{
  "d_mlp": 512,
  "norm": "layernorm",
  "qk_norm": true,
  "parallel_block": false,
  "init": "trunc",
  "init_std_o": 0.0,
  "init_std_up": 0.0567,
  "optimizer": "soap_variant",
  "lr_head": 0.0158,
  "grad_clip": 1.0,
  "decay_shape": "square",
  "batch_tokens": [65536, 131072, 196608],
  "train_tokens": 367200000,
  "dataset": "wikipedia_en"
}
Each number is 500 + 50 x the weight over its row's rms, rounded and kept within 0 to 999. Layers, rows and columns count from 0. Numbers have three digits each. The size before them is the row's rms in percent of the matrix's.

# layer 8 MLP up, 512x128, rms 0.327, rows 230-279, columns 0-63
101:478536507488609556388543520532437468547500547545520471526450390446521501493435532567515490436474455573518519489524425514537466457409562473554444567498457554453540433546399462570529509481486462
103:594516473488554511525559457489577448530536466507557434448494462431455492475479440545552457528519445539544461469479519566513310500548509430506476623475482417497499483521451510569481507522460424
100:531558434377499466612543502583495597546448524507553632510507455529514523498439494521530551514500408573529524441564496493557504510537467512542546465493437609426413463536492490563524483539516523
111:443472546494498549510569416475491463492499597466427455474568609458489513525447428527579545513467398502572598488518490556460511583494472463504532465511556518497521454531467397528492485453518516
102:523517534492508480472510447551493451486490518475516514471586513437497598585584447485477487470471474488530486488501534557545526460467400429537489497491487560532552579551523619485530404496641552
097:466488466495475397387469528512534517437496520475531438459449496504472517519469503533505501502405490462473437510497483579381469528526457541437476486578471483535512428509525552323477561440499466
103:497471484510489440453529585421583513511479432552413429562527522449515502502424452531581458508488487476485482515484523535517438515544531409384480501417584602538467515474476441511604536517397464
101:578510517606512498538445495559439505472548466510481573457457442645423511466461553489486527535543560534604422517511558516493424400486445449467526527507521515521583445512469451431423477550506514
096:621446444533499367482526467552412511396490481525422556530476530518492437480474446502502510569547475449458534489527505534473513524520482582506527534519520514504581491541561494464509603513516511
096:498444541549517506475493469515453520559507529597496529463617513433479471582509445562529573531546470491518509493540516498472483564482473580484534528519609583492513502528368465501503444556518494
090:473414492523587439513489452521592445482495553448544486476538505469495414516527504573582432539458515486499437474579509557464561487451551470566605475475590500469552500506522397419538534507433567
090:599536436439526514447496506559577503537467501445533488492540480522521553520528583414477489525419473484589511543537374445492496512499480525590442507535488474521462511487458506519602513492428401
093:566506557491495448464501521528447537507518493481468478449557617478502493525457461346445568522485473368459523496451522500481515486434626559447591560442504523409534524435462536465529489455360407
103:468353515509380533586505534466533495623572445532626539583484476488531475580521492540473513518445494525482534472583545560396506475425561530505458494478527500456573534471498527425442553570450456
100:487582430556497498429463407544455563554477448489414463474494479553494536592453540472506490454465499440515362616516486473409470515579551443492430518512517511508475535521459469472503472511485537
094:578501458403532545528513375513462443563419474502567500555471495553464534510506479535519583468443544580518443463481515475503487482569461495433497599451508518526422661535505591517536562537461439
097:528444519353564475463495512546562537486637586416462564485596478571492429484490463526505540544454522527599539486551547570473487437548568536490478466521475559447486490527539464419551447494616509
108:470519541570487465457564554490504562495591474527461468496463493494476429518479467498497487562565491431476486440567492505427414640441542353476472467572514511541529478470548513402440473530440440
104:446412432581543457537412498484577507358424533438447445482543494553553506559562554527553432519475498438421522475578545460561476501572484479415415397450533515466550464498565601488434521529537469
107:421512496550451528447430519575571504475463489450390519439383514504506503431561513498418516479415481449495392516510518479495445521517468601518526484548528475533572514466565437497455524514506520
104:554521411623432550502529507545463516490497600458525515472491504628510585509620467398477525513531469501464435546531475545575484532500466444568432490536524533516500518468473454515587422492521499
107:519512430452443418425541462528536561519595505479515538453535511531532438435561502478509508496527431555553502504535508506419577385488459435510546474516624559489566514383502402489500594522505511
097:526558526515529395393536479403570466458435474513563560517543528462450546482455531536535512517474469560561543503499524571520488420481476536411448479574518504458524438484539528466504421499542508
098:460400438464536467457533473492598526482478501489521443563459504380556574501535543505489495518480429510604540502607481536524518493454527529504472494526446528487565502498474543464558496464534429
088:467524463493572463467444504572478508456445580475536520482508545500513554460511427416527624550545455542503502525444500493482547432459487522548469474476455513448487385464445461410558534487487460
099:493571461542451498407504563522481596417594520439519486574564562577516486434496501442397443485514547498543502493506498438493518515384504609466506537474547471574541469466493557542379408530546470
098:491465612490566536422548454531494509393553439461523552468565478399514459500553578543579456523440421460492475601436427502468524519457404601519553477577468529424523504417548556530477548506491426
110:503576520554519532537526470419534549449497577503521503474547453567578530483540518477406545545334414440415496606442569444517537449497537487552452470465596558481547557440419446504535503530488476
085:500572578465528544456486526423496466404544524509543501458521521430536482511516429434380452564532466516450428398529455498495465576484579505450480505443537548510502481515523491611587419513486545
099:455455503495533527548510472527469479385439410560441497582513484419456504570600541561449536462519518366514586400543482483533480447507508529552462529455553484467487425501490399482491532539550508
098:446486512538516557452415485459506603495445498438502463461499471582407527533455497453482497504515606403541537370513565577584469488525574537468518513438437423500529515489484482515436469384408446
102:561427599434472536551488493536509528486461510513606506554535461477537484450487478550495509521491522555565472418560470512536558407467536560591534406470441457507567573458394470477467453455442443
086:423522493509445646546456406506533519507547494472552502528483491549532379489463539468492507441458427505558334528459505505498487536562514484546471540599514469494585432545544560509427444480532439
101:554486515602518470478524511542458568553519480476464501538459493530609478574558507536545467518457566426477376472507569481484514495444430491464429453524465470500505552488592359517379496501529500
106:454438464493509535541415537526480488494533522541504465486446534470530410548439614452479522435490430466466447576436529501506497434496547491544518536558455613499439498426510465479484573505505521
101:477454472415540525507557449496489501573517470514521455507492527539554577511624412487450480491471572505390533441529531567572444575536579446506469528452537573463543492501439547547501485556490438
109:572477487417501584537507454571526488536489442585389563468483503445479512494435518504527587509588410509544508583579409502498478430551499511560528538526547511513474517419446505564535537536493450
096:456562512516577518524618458552546471529453470485521474536496555553525460496492478494491556452462416501421510570452490481496460486398455463510461487484424598515490542545440423465555477453523436
098:544433501433527450467474475501543513425440523485467539427424530512459448469431474562480518434545543449459573488565482521571548468489508588445491457503454546481500516536549524487622630401507491
093:515479457480444531491481549539555489558423456465525440477598504507505490434490499540574456510518577518512502476393526364531446571445488516492522572472594582516527459587417396572537505485476512
115:384482481502473510480483420530508484477478457523501564504533519445518476500567419480493542521545571568439450576496557543473451452491521533475444440455588498513504488592483569398538455425496470
104:585527618584515526446517516526500480494411587454500482584539468506614540507501482428597521445525483450485486487553515606593511427462392495419470428504435487449529491467474461432449568531588504
095:520541450462459504441381559495482479471502566524476520371531466444507492484555455483510569495446423468399481456545418472447470557533508541435373484462556496384482559605504501481479478527571472
106:483450532463464510543410520520485588528589450514524507571524494448562490500515429567500608459541420539478528533605520537554577499494508476528489487470526481485562491488437406519489485553660493
102:422418514455567567566445568505526439461477462443548411391424465535524509423557513528495489473444535500375489490528388573538453503562510474518459472612494501444493552502464505483459589478542480
095:537476493421555476493544495485583563543495443427530573491525440524497545560509557566372585502456549580398492505560439563409457530501453461483579565533381568474500402559495586468483523505539480
098:544432517452484618510491589533535533505403494510515460507448465613527530463517409473398545513512406544430495437530498499557559493382546569502474490508458517463530607483479475531625461457519425
099:505504490562483589412442603466496467461494482582473445392506453581503424518469547446486430464501424487566485555467530412488481464558501480511356504533486534476555506482526507412457521530520430
099:580492511532511395538520441532486450537534514517418436431481467460474545565500494609543548642484482427390518551445469544462412544470530514457452406513460492451544470478532529516499546506523441
102:390431484539511564553441485534533521549587620489521530572467498590520511509499460526461491534513509448409420495464535534568596548472532560536402523511522529507529452466540489630469583586542489
# layer 8 MLP down (transposed), 512x128, rms 0.31, rows 230-279, columns 0-63
095:580498555483448392580438479549519494504487564443582514490553510501516558498497497496556500468468527449535445438505451569516515474465505456460504458547423532536440481487572517399552522510486510
099:629516495523530493530512409502486468509502535493497538464512562439452538532520492481447530428527445557498432444500390477569460554538517458455448551501640530483492542540521495608512542506570434
113:438610497566507525485456465399473486505498573538542468538518524477628528485511452446534489499456511486434540426549432393488599451500480519505521532461352539473440486501511462495523522472564586
125:465473454531479427470482500469533483524468473433495477515477598410499498498418437543443535527538492576496543539489481437447507507467527544422537536502413470423487470440496461523457433469513401
115:528513478480551560401494481533533427591441513455493546441574504472523402486476519572459506436487447474517543510445509516511474513459480483441609586562478519499517497476405387432461419515503447
086:560435592504611584539514442516471489547549491548522518470595577473464510426465558555477429451523480461533538465439556427556449524490476476504570518474505489477489492398403442570497469498590546
085:497627500387495530523475465466591454477579442551517548485472517542526464562485420498536455537568486569478557472403467462427537505418420531536464516559538475537510505555529517514400421468536471
093:496521423500483531448589568496475472442415538468464484525494536339515481506446577539481487555526439539556526476531509423428557509476394508472499459430494463512609444550484562509478510432457522
085:526548566580486551474533513523543528478491480526475503431499460577425509510480467471612481471530486513566463497395441488522527556575437484556570576441487457513469552564530516529498503599516512
112:525486557476479501507548437519498513519506497491520503535476516527492465506465395549542540616511425414436502482588518439529516554413488545488504505467564507359584470505448508509480567479544464
084:485578435494497539476553530494488524411452473530471510525415452421573494445482502441540569413467482489529507602443477546539505525481536515389430534432519433482536572560570547513555516455537556
097:524625456463436529423541442488473510492489487495470400484469483549499501365555464448456480422448494445591459546543493469521490536539555471518528522503519615459427491485488530460450537609458490
101:557499538440481526518421582391460528613588542445543565418490489474512503491589521543552584465592546579533555503406431465535554535497478505522448489530580422439506563541447463479500502513511512
106:496453512507525583511490495536454517447578543463513434461499537496385525363446499504505491428508506583447492545484498577542507462521540501406500517566451492516445606485599576458535523463469477
094:446536462488544491456502436493469461523560445510511556505557563454547508403390504525439528503422531475533487527504427486531566533471401416436519544449517456494388579479449392564486580515420577
098:490471509564458576567551481558469513471548493472458504614445433383364488518481527452493473568518468476500467478515541507532531531493442416624475502592429512511430544430552451465567463575497481
106:538548585381459433566453463425489447503532444495498648464577540538476443541502478520534479482452449471524472429493510532438514507511488539496512539492524519456381529557596451481621489513512570
104:586505553483413547584445549493478555506536486526516550530424507430488573437520505522484451482556498413427433396456520455522456559453563495494531476530461537576513484495548435439482477495587525
111:507508387560613515479566496482508581440335457425442536529491536475487491583494480463573408483487496523447522419553467474496434456547499472485418377428561494483558489463525541467480501517516488
103:555566511475488524455508476605387384491546490384456534492496457433540490469480459522467493567557524469547512461629438444549530543511519431520548526410482500468604538444498455503566461478508544
102:428420536430489575453541456502540520620482424517569563548427501550492418505455472538477472496495501517487524589493440527501446482500530515546519488497704520438568471477395482555448523503552497
092:498597533465405491517509496512522486635482472475574529455387535481504564424559567472555517481569507540546536454413444513452552410448498430429449474437550490467471554447490476513489526397588569
102:519485534495491571565538500570501562455525497527453459508506556578476507545452559453501458457550497412369431590485439382498434496528480473562505497543531567568465523466377551430518519541453453
105:445480505503592570513457392536430535482507471492479517458504473435509568377438521492625547457495462530455554595507465454477465489516425488584522448495472542447529414385575464503527486487554525
102:576538543468536553514523520403482564584515505505463469521526510533656459423514517592554590510529537597540439487468454478529474439536622592501530529453516472529489539409443420589478482444492456
096:594544507537483490529484536516429444545534528474591466414451436512492501452497548595530501489471556538426416451528496554467529460485534455459503596533470405523511459469510525405527497501483514
093:492513489553552423485504491500494553493572472556528416491552614478504456480519472480458520439488539507490543472457493474441527477504543499508515513460410385480536508495551475409607491472572544
115:590484519472543472515474493426436512529586430546507584482417485512537560533437530599464590533557469513512507555448612470554589519485483464582441453541541477540515484477504508388498555431482513
080:551451400476452535497518496600489515551507461515516533512493431509482467505507588535550519605501498494462415532321591492517410404491469515455522585448483487448412480511490560526531461470556488
105:566564475470462558406528416516492594482505554530507403455489499491477462495423539479570478484494539528495587451548449525563517506577446481479573536412529536475600523545514508518569430494493517
108:504483525548511514505507427532501556405479395510401600505440469476483456449483473542510510440474436576489429524538518481528551510506525577456498576507450498559525472527428529434486500496385444
104:412646544473489452572471572460502505455475517450527470407517578472400430470486501514467535440443520595473539484453498484549554560545538487526550518472483498464552518554606458407521420565611532
105:529557494530483452487499526474479552486472449507446467476501472547482508505499575510507451490461477467530452489522505427394433520411505478443526412435547512565517502456588443574512447526538540
086:584533520499454503458556501434455427456572491495426510510547482544440445495504479411544452500520546428496484520519392534518479629452461549547577543509556503503565401537532496483485486466490498
108:491518563481464534534613546485471513458513544580435547529504550499578496389405476548452538482546418573418433451582493549500482529428521513432457454439542547484343445445576546490591513544485488
094:523467481505571558544384487534524457477551492479400462503418481555515470531525417514461471508573433537507435551471468412482534468493465504545564413455520417539430477498431501477477574426456540
121:532422437492432529436442546522504588551575440492366439489427495414513619485402559443504469424477569493493594420521502406447525419471509540583538497527460489512486507415443469447533482488439481
100:499550631514479565583467435488469578509508531436451498472524462477491555467478541506518501481459468554466567409446565509528513487454564591478519499529482471464528498488519509507543512474544510
103:479466474436528542507563491455414438433455482427462553584489563451489453468479519582543463471447460614556445505573507458492511432568503513527509575372527487396453429628535527485616444563460519
095:482386468536541531505419472550473543483462483428478491434530538570491463550424461515565494520606559494410411514500363587504451391506421505451491529486512437524514515535497410542375519436538486
096:579554491529496443437611511499483486514492481480541524595504519502536518504490618472477490455503497485438495401483420471563461538508511454527549489551447396496435470386563499433550543497534536
111:495543487484390466518431496426511449548476472464581601524422460545461502506542453451597461469455468467509554523480537443509490509589518496508502566449578494484443537514468537476452573500488505
099:515507546518557471547534478590492387555531449478512469497478541478457549526519554537579447461452531490448539542493523453535589383567562462484453592450458425514471468540549486453434488442525568
115:571634512459494426444482481464560473398465400423524466414509517549463480479517541501546524435470599524611458503505444557506470568555486496419502460433475523462566492448591520502531488452513439
090:425520440477539485518422461473473590457495558486475466488446532537475489464525437470539522530342520477554451463489546585501527437490378518452424526445485450456444542475534465548523582490511470
105:488458482453599459440428505495475556551524488510599520457558454474483541509567519528470608461466498506518497579462517338479564471488458450537452495535473561473467484472536531467509435486496526
115:459503447512496469473449527440434425467492607501419528517537523416596453463425477539478551493543425490529486498451532526468534476492550435493450391502456513449456496407571446518495534508519505
083:442410490465562493470471497485383520568520505549443464554431508491428471486451481524564506484508588572515521399440423505536415494499602534394456498485515394481462499529546572504542504503470519
102:551479574474508477463414425554478472489495520571491594593453450542488469485548516470447614442670490489434484588460483453565473473464421452485448577551470505512484543459551569622449557470466581
095:509506458509524486502465514518430436397423425510581516426572543507514510490557514520502494450435447433527493524551399438594503521627552493555473454469490514454471412436478537497593371519504488